Weights of a small GPT-style language model, trained from scratch on English Wikipedia.
Architecture: RMSNorm before each block, rotary positions, no biases in attention or MLP, untied embeddings, gated attention, value embeddings, value residuals, an embedding shortcut, learned residual scales, norms scaled by depth, capped logits.
Training: 862M tokens, 14507 steps.
Each number is 200 + 20 x the weight over the matrix's rms, rounded and kept within 0 to 999. Layers, rows and columns count from 0.

# down: layer 9 MLP down (transposed), 2048x768, rms 0.0663, rows 879-902, columns 192-287
# gate: layer 9 MLP gate, 2048x768, rms 0.107, rows 880-903, columns 192-287
# up: layer 9 MLP up, 2048x768, rms 0.111, rows 880-903, columns 192-287
down879,216,147,208,213,214,205,200,192,255,222,212,218,212,229,199,190,234,230,174,172,200,205,208,242,165,185,205,197,212,211,177,218,215,190,170,210,199,180,210,212,212,165,209,227,212,168,189,191,197,218,184,227,206,197,210,212,175,215,147,229,216,223,191,204,181,210,212,179,223,167,213,207,199,178,223,208,219,182,190,222,228,194,246,187,192,214,217,240,187,183,190,213,203,191,185,195
gate880,231,210,191,204,202,208,205,211,212,213,173,194,210,200,198,173,177,197,206,206,156,229,205,159,208,224,209,226,226,190,185,193,213,232,172,196,210,210,175,212,237,199,194,165,179,208,206,197,217,212,203,190,224,209,219,183,187,230,198,191,201,198,170,221,172,204,177,215,210,219,224,178,207,207,185,217,190,182,192,207,219,218,190,203,185,230,191,214,215,217,210,213,194,196,207,193
up880,209,193,173,174,193,224,163,185,243,154,203,183,217,165,198,169,229,217,210,198,197,197,215,216,171,177,208,208,239,194,219,190,225,202,204,232,203,191,151,192,202,203,230,219,171,198,219,179,226,195,183,199,199,180,237,211,187,223,198,247,155,161,181,205,213,201,222,203,211,186,211,224,207,178,166,238,224,232,217,205,244,208,180,225,199,227,172,193,186,216,223,208,193,237,215,191
down880,247,181,176,193,181,200,182,199,207,180,241,202,207,215,215,171,183,205,204,206,212,166,190,199,204,207,217,166,185,187,176,172,200,186,200,204,195,208,202,176,206,176,231,207,215,232,149,175,225,251,192,187,184,221,202,181,179,182,180,232,191,168,202,196,165,151,192,203,192,213,184,183,197,188,246,198,216,194,193,247,215,197,181,182,206,240,231,180,211,201,215,220,191,194,221,175
gate881,200,183,178,208,195,208,187,200,228,192,216,175,191,172,215,230,195,243,206,208,220,204,199,229,206,189,232,225,177,215,171,210,197,209,195,204,195,220,201,205,230,183,196,188,194,210,209,219,186,197,217,200,204,215,203,199,175,197,191,229,193,209,178,234,213,206,185,205,192,176,229,221,240,199,195,182,174,206,213,211,196,186,172,209,194,204,177,183,222,218,189,199,194,196,182,173
up881,158,198,202,216,210,184,176,189,216,181,216,214,182,210,176,183,221,228,169,178,196,179,210,192,169,208,215,219,201,155,182,203,216,218,197,222,221,196,216,223,158,205,230,188,224,194,200,185,185,181,231,177,232,189,215,210,201,201,175,205,178,234,203,212,201,191,231,225,167,218,187,219,214,211,207,207,178,212,188,191,198,187,212,205,190,189,189,198,206,179,190,182,213,189,213,188
down881,217,219,183,200,200,199,175,227,204,230,185,222,178,218,196,176,201,195,160,169,218,213,212,216,196,174,217,193,163,221,207,208,214,221,162,194,169,235,186,198,180,183,187,177,220,188,191,202,222,217,200,193,190,189,203,192,228,178,211,232,212,215,196,182,159,214,206,179,200,158,220,234,146,264,209,197,205,189,215,218,227,227,212,197,190,217,199,209,235,174,184,163,209,232,170,203
gate882,176,210,176,180,197,189,163,205,251,193,198,199,196,188,197,202,205,196,215,158,199,191,232,165,179,171,184,193,200,158,178,182,249,199,157,236,207,151,190,206,217,168,173,218,215,220,218,194,171,220,184,202,193,228,229,200,230,171,181,183,199,217,207,182,191,202,226,186,193,164,207,217,199,194,195,215,198,224,166,228,216,189,208,196,195,220,176,175,206,224,207,179,175,213,177,216
up882,222,192,171,217,187,198,219,226,201,206,189,201,233,236,170,191,236,201,203,217,175,221,226,210,188,200,219,221,204,200,218,192,163,167,203,188,217,244,193,209,194,182,215,212,241,220,164,222,225,179,179,207,194,194,204,194,176,201,215,179,184,175,225,194,216,173,255,215,162,178,199,202,199,207,198,204,215,195,209,207,217,190,204,188,226,206,220,183,189,186,188,188,216,190,246,220
down882,198,217,196,194,240,172,200,219,205,232,217,255,184,222,185,230,191,204,237,212,183,194,206,203,211,184,194,206,199,170,209,224,197,228,215,210,186,217,192,211,199,219,254,182,212,163,210,229,189,207,211,182,191,165,225,214,201,220,220,200,205,207,186,220,228,223,186,187,179,225,218,165,206,240,194,196,189,212,212,190,193,228,228,206,204,177,224,204,217,193,188,201,211,181,184,198
gate883,212,196,200,219,204,170,210,225,198,190,227,185,201,210,212,189,198,191,193,217,188,219,212,170,208,241,203,216,193,221,185,238,209,191,217,171,198,195,203,186,206,199,219,231,208,189,217,165,199,206,181,155,175,213,161,236,225,219,175,202,204,189,161,191,170,209,190,181,209,187,211,213,213,195,200,191,208,204,167,185,210,222,182,215,180,220,189,229,194,208,195,172,191,230,192,194
up883,162,193,190,216,186,201,212,181,225,228,171,190,216,209,165,163,197,168,202,185,189,207,220,215,230,201,209,208,241,197,183,195,240,216,204,167,173,192,205,197,174,182,211,248,193,182,182,221,189,185,214,181,179,193,213,211,187,198,231,197,198,215,201,190,172,170,187,145,197,207,165,210,224,226,182,190,220,162,230,195,230,204,185,205,204,172,193,194,192,211,159,191,240,238,185,225
down883,214,202,207,191,191,193,223,200,219,224,151,218,196,168,214,222,189,226,216,147,160,216,211,214,177,203,189,198,207,176,199,212,190,216,223,176,168,176,168,140,202,168,183,198,182,145,214,237,194,206,199,221,199,211,185,205,216,207,194,195,182,184,222,187,159,177,180,208,222,210,223,197,189,213,190,185,187,232,187,207,207,172,210,211,217,203,200,208,183,207,185,186,180,197,191,179
gate884,205,244,181,197,150,170,194,181,221,181,210,164,247,194,138,185,182,195,251,204,155,206,182,221,209,160,189,229,197,212,232,170,185,201,184,164,179,233,183,153,195,235,171,221,164,199,181,178,202,163,195,208,228,200,213,213,236,201,210,239,220,214,216,169,199,266,179,217,183,211,165,207,202,251,208,213,195,228,182,172,213,204,201,186,194,215,241,209,216,211,205,163,219,197,211,182
up884,161,181,223,223,191,224,210,237,201,178,175,202,213,226,232,206,208,220,160,136,226,190,217,168,204,251,171,171,219,220,189,241,226,187,181,215,175,168,198,222,191,219,223,192,200,233,196,183,200,227,173,190,204,210,204,211,202,203,171,181,210,180,232,218,186,169,230,234,199,254,205,181,187,195,208,181,193,176,194,195,209,226,261,164,186,203,225,195,185,205,204,161,184,187,225,199
down884,203,186,212,213,205,168,193,189,243,167,193,199,205,203,198,208,202,188,190,209,193,200,177,189,180,185,195,183,203,207,181,219,234,165,208,198,233,171,178,224,163,186,185,188,234,208,225,180,156,198,196,202,198,217,203,166,212,202,198,223,195,211,189,177,159,187,182,185,216,226,204,196,233,220,201,219,184,218,189,191,192,171,203,210,207,178,157,207,188,206,215,210,197,229,198,200
gate885,160,176,171,211,237,201,187,204,200,155,190,186,168,182,182,198,208,189,182,205,209,212,218,188,195,192,214,143,225,189,192,208,212,195,211,204,180,183,196,205,197,224,165,217,179,217,169,196,197,184,212,188,202,174,209,206,190,168,218,197,195,218,181,214,205,218,183,191,244,197,191,198,192,195,218,163,169,202,223,184,199,219,161,185,164,239,201,179,185,188,190,176,208,177,197,176
up885,157,160,216,200,165,166,191,166,178,182,216,204,202,174,220,191,183,218,232,191,224,219,186,185,194,196,185,212,206,191,193,217,233,207,200,230,198,186,198,189,214,204,157,199,178,168,160,186,206,186,198,188,211,174,169,212,219,157,191,232,207,215,169,213,197,224,169,189,189,192,197,208,188,187,203,180,184,233,154,181,201,177,227,198,197,203,184,176,202,199,215,220,222,219,172,208
down885,187,183,206,205,212,185,231,184,179,218,183,183,220,190,203,225,185,184,237,184,186,155,179,173,197,214,208,202,207,214,141,215,215,174,235,234,186,213,194,191,176,201,217,210,216,213,214,192,183,180,223,189,200,230,206,206,177,228,185,159,195,225,201,213,199,204,216,204,233,193,217,179,218,205,202,208,225,201,172,216,184,199,195,202,195,184,222,228,197,187,198,188,204,224,191,211
gate886,196,211,178,216,208,178,173,210,221,166,197,174,214,188,215,211,193,180,200,236,204,185,212,154,187,208,188,249,197,235,210,226,181,236,178,233,199,210,224,194,198,173,200,192,190,218,227,231,219,161,185,212,208,164,233,189,228,177,206,196,181,210,230,181,194,203,167,218,167,215,183,191,187,187,211,195,199,174,213,215,193,177,191,175,218,208,245,187,194,223,191,217,214,228,191,176
up886,160,205,158,236,214,183,194,179,201,203,214,181,214,199,202,228,193,183,202,202,193,185,201,167,222,181,188,219,162,212,212,220,185,199,194,212,221,198,221,206,203,208,211,164,198,169,217,225,227,195,165,211,202,179,199,232,201,151,200,193,236,217,224,186,223,214,128,230,213,167,181,196,210,183,218,209,196,188,233,224,224,220,189,222,227,199,202,205,196,210,242,195,198,196,199,189
down886,210,186,168,216,226,205,185,196,188,189,147,209,184,214,209,209,167,175,194,199,168,215,180,191,200,216,205,201,223,210,194,184,221,224,187,237,198,193,166,190,190,217,191,242,209,205,231,228,232,184,205,232,206,191,223,196,172,202,216,200,178,180,196,183,165,235,223,226,167,179,241,176,174,165,197,172,178,209,202,184,177,211,150,177,172,216,207,166,190,214,230,197,230,182,203,212
gate887,183,235,191,185,176,234,211,193,201,160,210,172,246,210,194,173,207,212,215,214,217,196,212,201,187,251,220,176,210,190,177,216,229,186,189,203,206,209,206,216,184,186,207,189,201,209,213,160,196,185,187,236,222,197,207,186,188,197,164,215,170,173,200,196,218,216,198,207,174,188,216,195,195,228,194,196,210,189,199,193,172,220,206,217,155,204,196,225,179,206,238,211,217,196,215,231
up887,167,206,181,211,216,192,180,237,214,219,196,215,241,227,226,213,176,207,233,179,204,222,188,192,217,224,209,235,191,183,236,222,200,179,183,171,250,220,183,235,205,203,231,192,194,231,188,184,197,243,197,185,200,223,232,205,188,238,218,183,186,164,206,213,180,220,203,205,208,206,170,206,220,207,198,190,216,210,254,250,232,192,191,187,211,187,193,209,205,186,202,196,216,218,183,200
down887,208,245,194,175,200,201,179,179,195,214,190,170,190,184,152,188,226,199,188,229,204,180,238,206,176,200,200,198,178,213,196,204,202,208,212,197,188,190,232,177,223,189,221,201,184,215,197,204,196,202,171,187,206,204,250,196,217,223,180,180,204,201,204,218,196,239,180,214,208,227,182,217,186,220,207,212,225,184,223,253,213,192,204,177,223,177,195,207,187,228,182,185,205,178,225,209
gate888,240,161,195,156,210,201,209,192,210,228,244,209,160,198,209,224,155,239,199,192,179,232,206,225,208,179,180,196,178,194,206,170,244,243,195,190,233,192,201,220,211,218,217,224,203,243,213,215,206,218,212,202,201,214,201,213,212,187,196,182,168,208,218,262,190,178,200,206,210,210,179,210,202,179,181,207,213,192,214,214,214,215,206,227,210,197,184,185,195,224,253,207,172,171,185,198
up888,172,200,195,184,195,204,172,210,188,194,206,210,175,168,190,220,224,199,215,194,212,233,181,214,187,188,186,174,232,198,158,203,164,206,188,176,223,196,181,191,173,208,213,210,182,178,182,261,190,212,173,219,167,220,185,208,185,234,209,180,197,205,203,214,225,146,197,193,191,210,192,229,186,215,212,182,235,199,206,201,209,206,179,165,206,210,208,227,225,212,201,206,221,202,220,167
down888,194,209,184,195,174,188,212,187,226,205,174,175,190,223,191,223,173,228,200,208,209,222,199,158,240,226,192,170,192,188,174,196,198,216,198,195,237,199,222,169,192,201,163,216,150,205,231,224,200,205,213,204,201,209,217,182,256,212,187,197,207,224,222,209,182,200,214,177,211,205,222,198,219,207,204,175,208,207,194,226,182,221,198,225,196,196,218,173,180,188,221,253,174,193,207,214
gate889,212,174,220,206,214,230,230,221,241,206,211,186,207,183,209,182,183,210,211,223,202,167,202,203,187,231,219,187,184,188,173,202,217,205,188,205,185,223,209,181,192,153,189,212,235,162,200,211,183,191,175,219,208,211,234,191,187,203,193,192,221,200,166,218,189,192,204,199,146,203,205,236,196,199,175,215,210,206,200,218,200,184,169,253,189,203,201,172,226,188,208,222,182,180,204,221
up889,208,206,172,203,220,199,207,215,202,206,175,209,162,223,204,240,196,173,213,209,223,197,195,185,216,218,217,221,193,189,174,183,174,218,202,187,252,243,191,156,219,167,199,203,186,212,208,191,203,175,209,189,215,175,218,195,216,211,207,191,212,198,195,213,212,181,177,212,182,167,210,206,212,208,217,203,215,232,201,179,225,202,191,189,204,173,225,202,222,206,174,196,237,183,209,175
down889,201,182,221,180,151,239,225,189,231,197,183,197,217,201,151,198,189,212,176,201,211,209,197,199,159,189,181,227,215,205,221,191,190,216,182,179,184,197,187,209,178,211,192,192,148,190,212,178,188,244,197,184,210,210,231,204,203,210,200,210,208,189,204,185,225,211,171,215,217,224,193,223,222,206,194,220,222,185,168,187,173,224,200,208,181,178,180,232,154,214,207,188,201,245,191,173
gate890,162,214,199,166,177,202,166,203,184,200,219,183,178,208,214,214,227,193,207,194,199,202,185,187,193,209,222,161,208,198,171,238,207,216,232,196,167,229,225,214,210,191,193,205,190,190,193,185,206,171,218,211,201,201,198,190,217,201,187,257,215,183,221,200,234,181,202,228,231,196,164,195,236,212,249,193,200,188,207,232,215,191,192,189,249,197,185,194,200,189,171,208,196,224,213,191
up890,208,181,188,205,218,189,194,215,235,185,177,243,202,194,183,202,208,188,206,206,171,208,197,188,180,204,223,238,169,187,225,174,170,187,197,192,199,229,213,202,209,195,207,235,216,158,199,207,165,215,204,202,248,191,242,193,192,187,184,185,207,189,220,209,199,193,191,181,186,205,198,220,185,182,229,226,206,202,203,194,198,195,222,206,227,215,201,206,197,202,197,208,194,239,170,223
down890,203,229,189,182,180,235,207,180,224,238,207,198,235,178,235,234,195,218,204,201,161,180,216,199,189,205,172,179,171,212,180,215,207,222,196,185,190,213,158,194,197,195,186,235,190,206,216,212,194,181,240,212,178,172,152,205,222,221,200,182,207,207,188,212,204,189,250,202,190,186,162,207,208,193,177,190,195,194,131,173,174,205,224,209,200,231,183,204,198,187,209,222,195,209,218,176
gate891,203,198,215,215,207,172,250,196,188,195,202,211,192,237,196,190,183,200,180,212,194,180,178,221,233,196,196,190,212,185,184,201,179,190,204,194,200,202,182,208,173,170,197,204,163,195,170,219,188,191,199,171,236,222,195,213,200,221,207,209,200,201,223,205,191,168,193,216,191,192,244,161,199,210,185,176,186,222,217,217,192,199,228,178,176,222,195,203,150,204,220,182,175,197,217,167
up891,154,185,168,200,219,222,231,184,220,218,176,202,190,196,197,207,216,225,197,170,185,181,184,214,215,214,199,193,242,203,183,210,201,203,221,199,190,193,222,172,200,208,190,258,170,228,190,195,191,178,185,220,227,193,208,196,155,212,239,189,228,227,200,203,192,211,230,197,194,190,185,194,215,232,213,195,202,235,206,196,204,199,236,183,220,221,184,213,208,211,226,211,229,214,198,186
down891,174,213,184,190,230,191,200,180,200,185,219,219,195,215,206,211,211,179,201,189,182,189,198,245,178,192,194,252,192,196,219,195,174,180,195,216,220,184,181,171,170,241,215,197,222,138,198,182,200,264,214,209,196,224,199,184,200,199,213,178,171,195,195,178,170,217,178,184,214,188,215,175,191,195,174,225,194,198,189,195,216,195,184,217,180,222,202,183,229,207,204,205,218,182,215,197
gate892,208,195,189,213,183,221,190,193,180,159,209,189,174,180,181,241,213,202,189,150,205,187,221,201,180,182,160,196,189,218,219,201,178,218,178,189,208,188,177,230,222,217,218,208,195,218,180,198,169,194,226,148,233,189,191,214,207,220,205,195,219,192,203,178,198,191,192,253,201,213,179,205,168,226,193,205,172,178,210,179,195,192,190,188,185,189,212,213,186,176,200,220,205,222,218,234
up892,187,214,189,195,210,178,207,200,157,189,171,178,194,223,181,207,211,168,174,170,201,209,205,253,201,227,202,188,210,215,196,216,212,220,237,205,226,195,197,203,140,171,207,198,189,210,192,166,180,186,194,189,189,208,206,167,193,200,215,211,214,181,189,205,155,207,197,206,206,227,211,206,211,181,219,171,216,174,221,216,204,225,190,202,198,208,172,234,193,199,179,178,187,219,195,192
down892,192,175,199,210,182,229,164,195,184,190,206,224,184,168,218,186,222,219,199,225,218,224,220,194,245,184,189,210,202,180,201,205,219,220,230,215,201,212,172,197,202,178,201,202,202,239,232,171,198,206,207,178,241,220,210,193,182,160,214,212,204,199,227,213,210,200,253,224,216,188,178,193,191,195,200,209,207,189,179,214,213,194,205,212,201,186,168,199,202,201,190,203,189,186,224,193
gate893,200,183,186,221,233,192,210,186,184,159,219,195,216,210,182,179,215,208,211,187,212,186,235,200,161,198,206,206,217,208,179,198,219,204,216,215,229,184,178,195,174,195,217,184,223,182,197,177,178,201,208,200,179,204,188,220,236,184,206,193,215,206,201,218,164,202,204,189,238,186,179,224,222,246,208,236,215,187,183,205,238,240,190,204,199,202,230,252,191,210,227,225,193,206,198,201
up893,205,186,163,180,203,197,219,222,219,192,188,210,208,184,191,218,146,221,174,219,199,197,200,222,185,190,185,176,165,234,171,218,207,201,223,215,200,223,207,192,174,226,221,135,183,180,188,224,231,219,203,215,210,155,207,208,188,247,237,211,154,156,193,189,217,198,194,206,188,202,203,164,208,199,226,225,201,238,200,197,166,210,200,189,197,219,212,194,201,186,205,171,192,212,207,199
down893,226,175,200,222,146,180,204,217,215,170,204,163,204,220,199,198,207,222,172,190,217,194,219,222,226,215,215,204,189,210,164,191,157,208,237,170,213,239,168,212,186,227,221,194,208,217,148,195,203,204,218,193,236,210,211,195,245,207,199,206,213,209,189,168,179,207,171,204,204,219,230,188,197,205,197,233,206,162,197,152,187,189,214,208,191,225,209,196,230,197,174,194,207,226,195,206
gate894,201,180,199,204,198,204,182,159,197,219,201,209,232,182,200,188,197,183,235,198,195,170,210,203,206,189,227,179,167,200,215,220,204,230,197,196,192,185,227,215,205,177,176,209,165,210,190,224,202,209,199,165,223,193,170,209,190,191,192,203,203,161,198,195,202,187,188,187,239,183,180,194,186,162,217,205,186,194,180,227,165,191,207,203,217,193,197,196,191,203,200,226,180,198,192,215
up894,192,241,216,189,196,213,210,208,186,231,217,193,203,170,202,194,213,194,191,181,211,212,175,191,236,210,202,196,196,207,185,218,216,215,191,203,223,191,217,172,216,178,178,180,212,202,178,223,219,179,160,191,182,215,205,187,187,201,174,211,182,192,194,211,186,193,228,227,208,228,190,197,172,175,201,196,180,205,192,214,185,186,195,211,201,239,168,185,180,208,188,206,231,198,176,151
down894,218,217,188,201,207,227,180,203,208,182,239,226,200,168,205,189,195,187,205,252,196,214,244,195,192,186,216,197,183,222,203,215,178,224,166,217,202,194,200,180,226,175,203,222,193,227,215,230,232,213,175,198,189,193,267,188,228,196,210,223,233,203,221,221,181,209,165,233,214,204,210,200,197,177,210,188,188,199,196,152,204,216,194,152,248,243,196,206,180,202,177,197,191,213,172,221
gate895,219,204,138,199,183,167,209,204,220,203,184,208,189,190,167,166,178,196,206,226,198,143,196,195,226,191,192,227,218,235,218,224,226,220,223,210,213,207,159,187,205,196,182,201,221,230,189,198,188,199,211,218,185,179,194,210,246,201,212,206,220,195,212,184,219,221,238,192,187,208,208,181,200,167,231,196,199,203,188,185,212,185,215,188,204,191,215,180,208,194,193,186,198,154,212,187
up895,145,223,222,200,198,202,226,210,230,165,180,217,194,206,220,170,200,209,188,195,184,198,192,190,205,182,214,265,185,223,197,203,209,202,232,186,205,260,202,180,196,238,196,209,201,200,197,164,191,172,222,190,209,171,179,200,204,198,185,219,202,213,215,225,195,217,221,208,195,199,220,159,211,195,211,192,225,188,205,218,195,178,167,182,176,195,249,216,231,206,198,207,191,189,199,225
down895,228,181,234,193,226,181,206,203,196,197,187,171,165,184,197,223,199,233,222,218,217,218,175,204,220,207,203,190,204,189,232,193,193,190,181,192,240,230,211,224,153,197,195,193,159,162,182,189,198,175,211,178,215,177,180,205,193,220,233,202,186,212,184,203,212,243,195,196,213,191,201,205,259,204,189,214,197,239,203,187,173,223,167,168,218,189,212,191,189,226,204,219,217,213,210,225
gate896,187,235,211,141,183,216,186,213,206,224,203,177,209,187,215,199,238,212,167,197,206,200,213,221,216,132,188,180,196,198,221,193,202,165,205,208,204,187,207,185,172,155,169,228,172,236,197,212,215,228,222,212,199,202,222,204,188,231,181,165,195,196,200,172,191,228,212,189,211,192,212,208,228,184,201,195,175,206,208,188,149,234,199,205,177,191,201,183,180,214,196,220,197,190,210,203
up896,228,210,186,203,174,197,210,196,205,203,193,249,195,167,209,238,220,176,148,208,207,187,226,192,150,190,169,243,202,219,227,212,219,158,191,192,205,211,187,192,193,165,237,204,219,178,193,181,226,240,207,196,235,228,215,219,218,158,177,234,234,213,192,226,223,211,213,213,215,214,194,204,205,208,199,205,191,232,216,189,202,200,185,190,154,231,196,187,217,213,200,220,196,206,194,189
down896,184,214,215,188,217,192,166,175,198,208,212,210,166,206,170,186,195,170,203,210,156,237,191,180,182,251,187,234,208,195,193,211,226,217,202,194,218,202,205,188,209,170,211,228,206,192,214,169,194,226,176,219,200,198,205,185,237,210,217,185,208,161,151,202,194,193,207,220,172,186,245,198,185,215,219,143,147,217,215,207,224,182,234,182,183,213,192,228,195,205,180,170,209,189,218,175
gate897,182,218,192,216,222,234,209,242,211,194,175,191,231,197,225,203,210,190,191,209,182,210,193,170,188,183,204,198,225,224,227,202,205,197,230,227,214,169,199,170,174,249,211,210,221,208,221,170,207,211,196,203,220,217,205,189,199,219,201,191,161,194,213,226,175,204,167,220,196,248,173,202,203,189,222,199,192,198,203,199,211,191,195,218,208,218,198,179,204,198,212,192,178,188,229,187
up897,216,217,182,164,201,206,184,200,179,212,227,207,162,215,197,176,219,174,210,191,247,206,222,210,222,223,188,208,172,208,159,185,207,164,199,193,187,216,204,210,212,163,209,205,191,161,151,191,182,202,187,202,189,170,160,240,220,204,195,195,219,186,180,169,226,168,207,181,203,202,196,212,188,168,183,209,229,169,148,208,202,198,196,176,222,182,181,212,171,192,222,201,218,231,174,247
down897,230,216,208,176,195,190,210,210,235,215,179,207,187,158,253,224,190,203,195,220,223,216,209,188,207,211,234,202,195,196,201,183,188,120,183,169,185,220,203,207,205,176,181,197,205,203,190,216,211,183,190,187,198,229,205,219,209,194,215,194,204,205,201,182,229,166,183,183,227,205,223,212,190,168,200,162,163,210,140,218,222,188,202,191,196,190,222,207,189,195,176,189,219,200,206,212
gate898,198,185,223,192,202,168,195,197,226,182,243,206,206,164,226,203,208,223,202,152,190,165,211,170,216,193,244,183,195,243,184,203,222,223,222,182,168,203,191,208,207,201,177,161,184,182,203,212,234,210,221,215,217,224,193,219,214,208,201,180,198,226,176,207,203,191,199,190,191,208,166,210,188,219,214,217,161,191,208,238,206,193,190,209,198,230,228,205,185,194,193,229,162,209,196,210
up898,204,179,199,203,190,203,176,215,183,213,156,226,214,179,191,189,201,200,195,229,217,219,221,160,204,226,202,196,163,198,196,234,172,227,206,229,245,230,186,200,211,225,195,174,232,200,187,196,180,197,186,216,179,173,189,204,169,209,188,195,195,190,221,185,188,192,210,231,234,204,245,182,193,162,198,188,188,187,208,165,211,191,191,182,209,191,195,202,231,212,243,182,178,190,210,198
down898,199,221,213,152,219,182,226,204,174,236,151,185,178,188,212,210,175,213,182,195,206,222,182,192,220,174,195,233,175,188,205,224,186,204,176,205,197,184,167,206,190,219,236,221,193,208,198,192,215,193,179,188,176,208,208,240,212,163,211,196,192,197,202,215,217,206,244,180,244,208,184,223,208,207,166,176,176,192,194,203,189,184,182,213,230,198,200,196,152,194,212,214,207,173,215,202
gate899,206,219,187,200,219,234,177,202,176,219,186,189,222,244,196,225,221,229,222,179,218,178,197,200,228,171,213,174,225,209,226,225,216,212,228,211,185,193,172,193,222,178,244,168,224,173,207,193,185,198,211,182,215,175,224,228,190,182,182,217,179,204,231,200,212,160,182,222,158,211,223,199,177,181,213,205,209,165,165,204,175,220,206,250,213,174,205,211,193,194,168,188,212,191,205,208
up899,197,206,198,206,164,177,225,192,209,204,238,201,172,150,207,201,216,187,207,173,204,208,226,218,182,219,202,235,219,226,208,177,181,188,172,218,214,187,226,185,151,180,173,221,233,194,177,202,214,200,193,205,203,184,173,185,219,223,196,178,194,211,195,222,199,202,224,185,239,196,194,214,201,167,192,196,181,141,214,225,149,218,204,191,186,195,214,176,191,200,219,177,197,167,196,203
down899,171,180,209,176,206,239,181,215,214,192,213,186,215,203,193,217,220,193,176,186,232,233,230,225,221,212,200,196,186,163,176,180,216,209,210,170,197,214,154,189,199,217,188,192,198,218,180,198,201,184,201,186,202,194,211,222,190,186,186,202,206,216,210,168,225,185,200,207,212,209,205,203,214,197,212,187,198,244,209,168,242,178,213,195,184,219,250,226,222,240,209,203,197,194,219,211
gate900,212,228,188,188,174,206,187,190,212,192,210,212,199,201,221,170,207,194,172,226,187,185,192,223,157,193,174,235,202,235,225,209,216,196,214,206,227,173,171,189,241,225,192,192,200,214,193,167,215,189,191,227,189,214,197,178,204,222,206,216,185,201,199,221,200,181,213,206,191,197,201,167,183,201,190,207,185,191,198,210,225,237,189,193,181,216,199,202,208,261,207,226,219,183,138,178
up900,199,192,215,183,226,210,189,188,185,209,192,189,196,150,188,215,191,231,182,166,212,226,237,166,204,197,170,191,196,209,217,176,213,160,189,196,204,195,215,213,192,173,195,193,191,192,181,195,188,184,198,193,198,213,203,199,211,169,167,215,176,198,192,221,204,198,212,223,198,238,196,172,224,159,210,247,183,197,196,201,213,201,201,195,212,218,174,195,176,201,222,201,241,218,209,204
down900,185,192,193,208,201,197,197,188,170,166,239,220,187,177,178,222,206,199,225,181,225,199,191,209,188,242,198,170,177,212,195,234,202,186,196,217,170,215,206,206,216,202,192,185,214,200,196,185,202,203,185,191,214,187,203,174,213,210,169,174,193,215,212,180,187,164,232,238,202,215,182,179,170,175,219,200,202,212,173,210,179,237,210,212,207,182,206,173,160,190,191,210,191,187,237,201
gate901,195,211,210,180,196,177,199,217,230,196,183,218,191,208,187,212,217,179,182,196,214,180,201,203,197,178,210,198,198,218,195,232,187,198,180,199,214,217,239,197,179,209,243,207,188,163,191,201,205,204,207,183,225,220,193,180,169,191,189,210,207,224,207,202,180,227,204,194,209,167,204,211,158,200,197,201,213,221,223,169,171,214,224,232,202,196,163,201,219,195,212,220,263,179,210,232
up901,195,172,200,202,181,176,228,149,196,166,209,203,207,226,220,201,219,148,217,234,222,189,189,177,192,194,201,192,185,225,217,255,185,207,193,197,247,215,167,174,177,187,195,234,233,229,210,198,196,192,191,189,208,204,174,245,211,221,187,203,183,191,200,199,208,191,223,182,192,209,228,204,188,208,201,209,179,174,175,220,216,204,201,180,195,171,190,185,217,190,175,241,200,213,133,160
down901,234,195,187,191,188,183,190,210,186,178,184,185,174,188,166,154,231,171,165,196,193,188,181,172,192,201,195,197,206,211,199,223,194,216,209,176,193,219,178,220,204,210,171,199,197,223,176,200,197,195,183,213,206,196,203,187,211,196,222,216,207,196,203,206,251,214,179,199,214,178,175,214,201,199,193,214,198,206,210,207,152,247,235,224,195,234,175,198,205,189,216,183,198,207,186,203
gate902,235,208,166,220,195,206,212,174,205,162,184,172,182,197,212,258,205,206,186,183,207,206,199,193,195,221,208,218,216,219,220,203,181,214,193,220,231,214,208,181,188,168,177,190,225,184,209,223,159,229,199,201,229,164,167,174,225,199,244,206,185,196,219,196,196,210,223,175,221,209,213,161,212,187,182,199,189,209,229,181,195,244,210,203,197,209,215,216,179,217,177,177,209,220,219,177
up902,216,220,205,223,196,189,203,177,196,198,184,224,202,217,194,160,200,231,206,227,209,214,200,194,209,177,181,202,182,189,255,199,210,196,191,161,200,181,157,202,242,214,210,215,195,230,206,214,186,181,199,190,171,188,192,231,206,202,221,226,218,201,189,187,173,197,211,174,180,198,241,180,174,183,192,197,199,161,180,195,176,198,191,212,197,175,189,191,190,197,191,180,184,210,194,204
down902,215,185,155,194,197,213,184,182,220,213,203,232,244,195,174,238,212,207,193,204,193,194,211,182,157,175,222,190,208,173,241,210,194,220,200,205,198,202,215,227,226,227,205,221,182,209,200,225,166,205,193,223,212,168,216,169,190,234,217,199,213,212,205,231,192,195,204,208,182,201,181,187,169,178,187,185,163,189,207,185,248,193,224,192,205,198,187,189,193,173,192,147,182,166,187,247
gate903,208,191,222,212,195,205,196,158,191,201,175,200,202,174,200,177,186,204,222,222,233,183,200,201,220,223,189,206,194,210,188,215,201,208,175,215,167,213,202,223,241,172,182,161,214,195,222,205,201,180,216,211,186,210,187,174,180,171,227,201,174,213,183,213,226,165,215,198,208,215,206,205,223,206,205,196,236,215,183,184,140,194,211,206,208,192,188,210,188,177,238,239,172,207,233,224
up903,192,207,237,173,201,218,233,215,213,223,207,215,181,214,156,183,188,180,186,205,191,190,200,201,210,194,194,198,180,192,202,219,178,162,243,216,215,212,176,196,200,207,206,213,185,210,181,172,174,185,189,213,177,189,234,210,191,188,165,185,185,192,207,195,189,217,228,204,208,192,187,213,198,233,183,206,237,180,195,204,179,198,219,161,152,206,212,211,240,186,193,214,246,197,169,198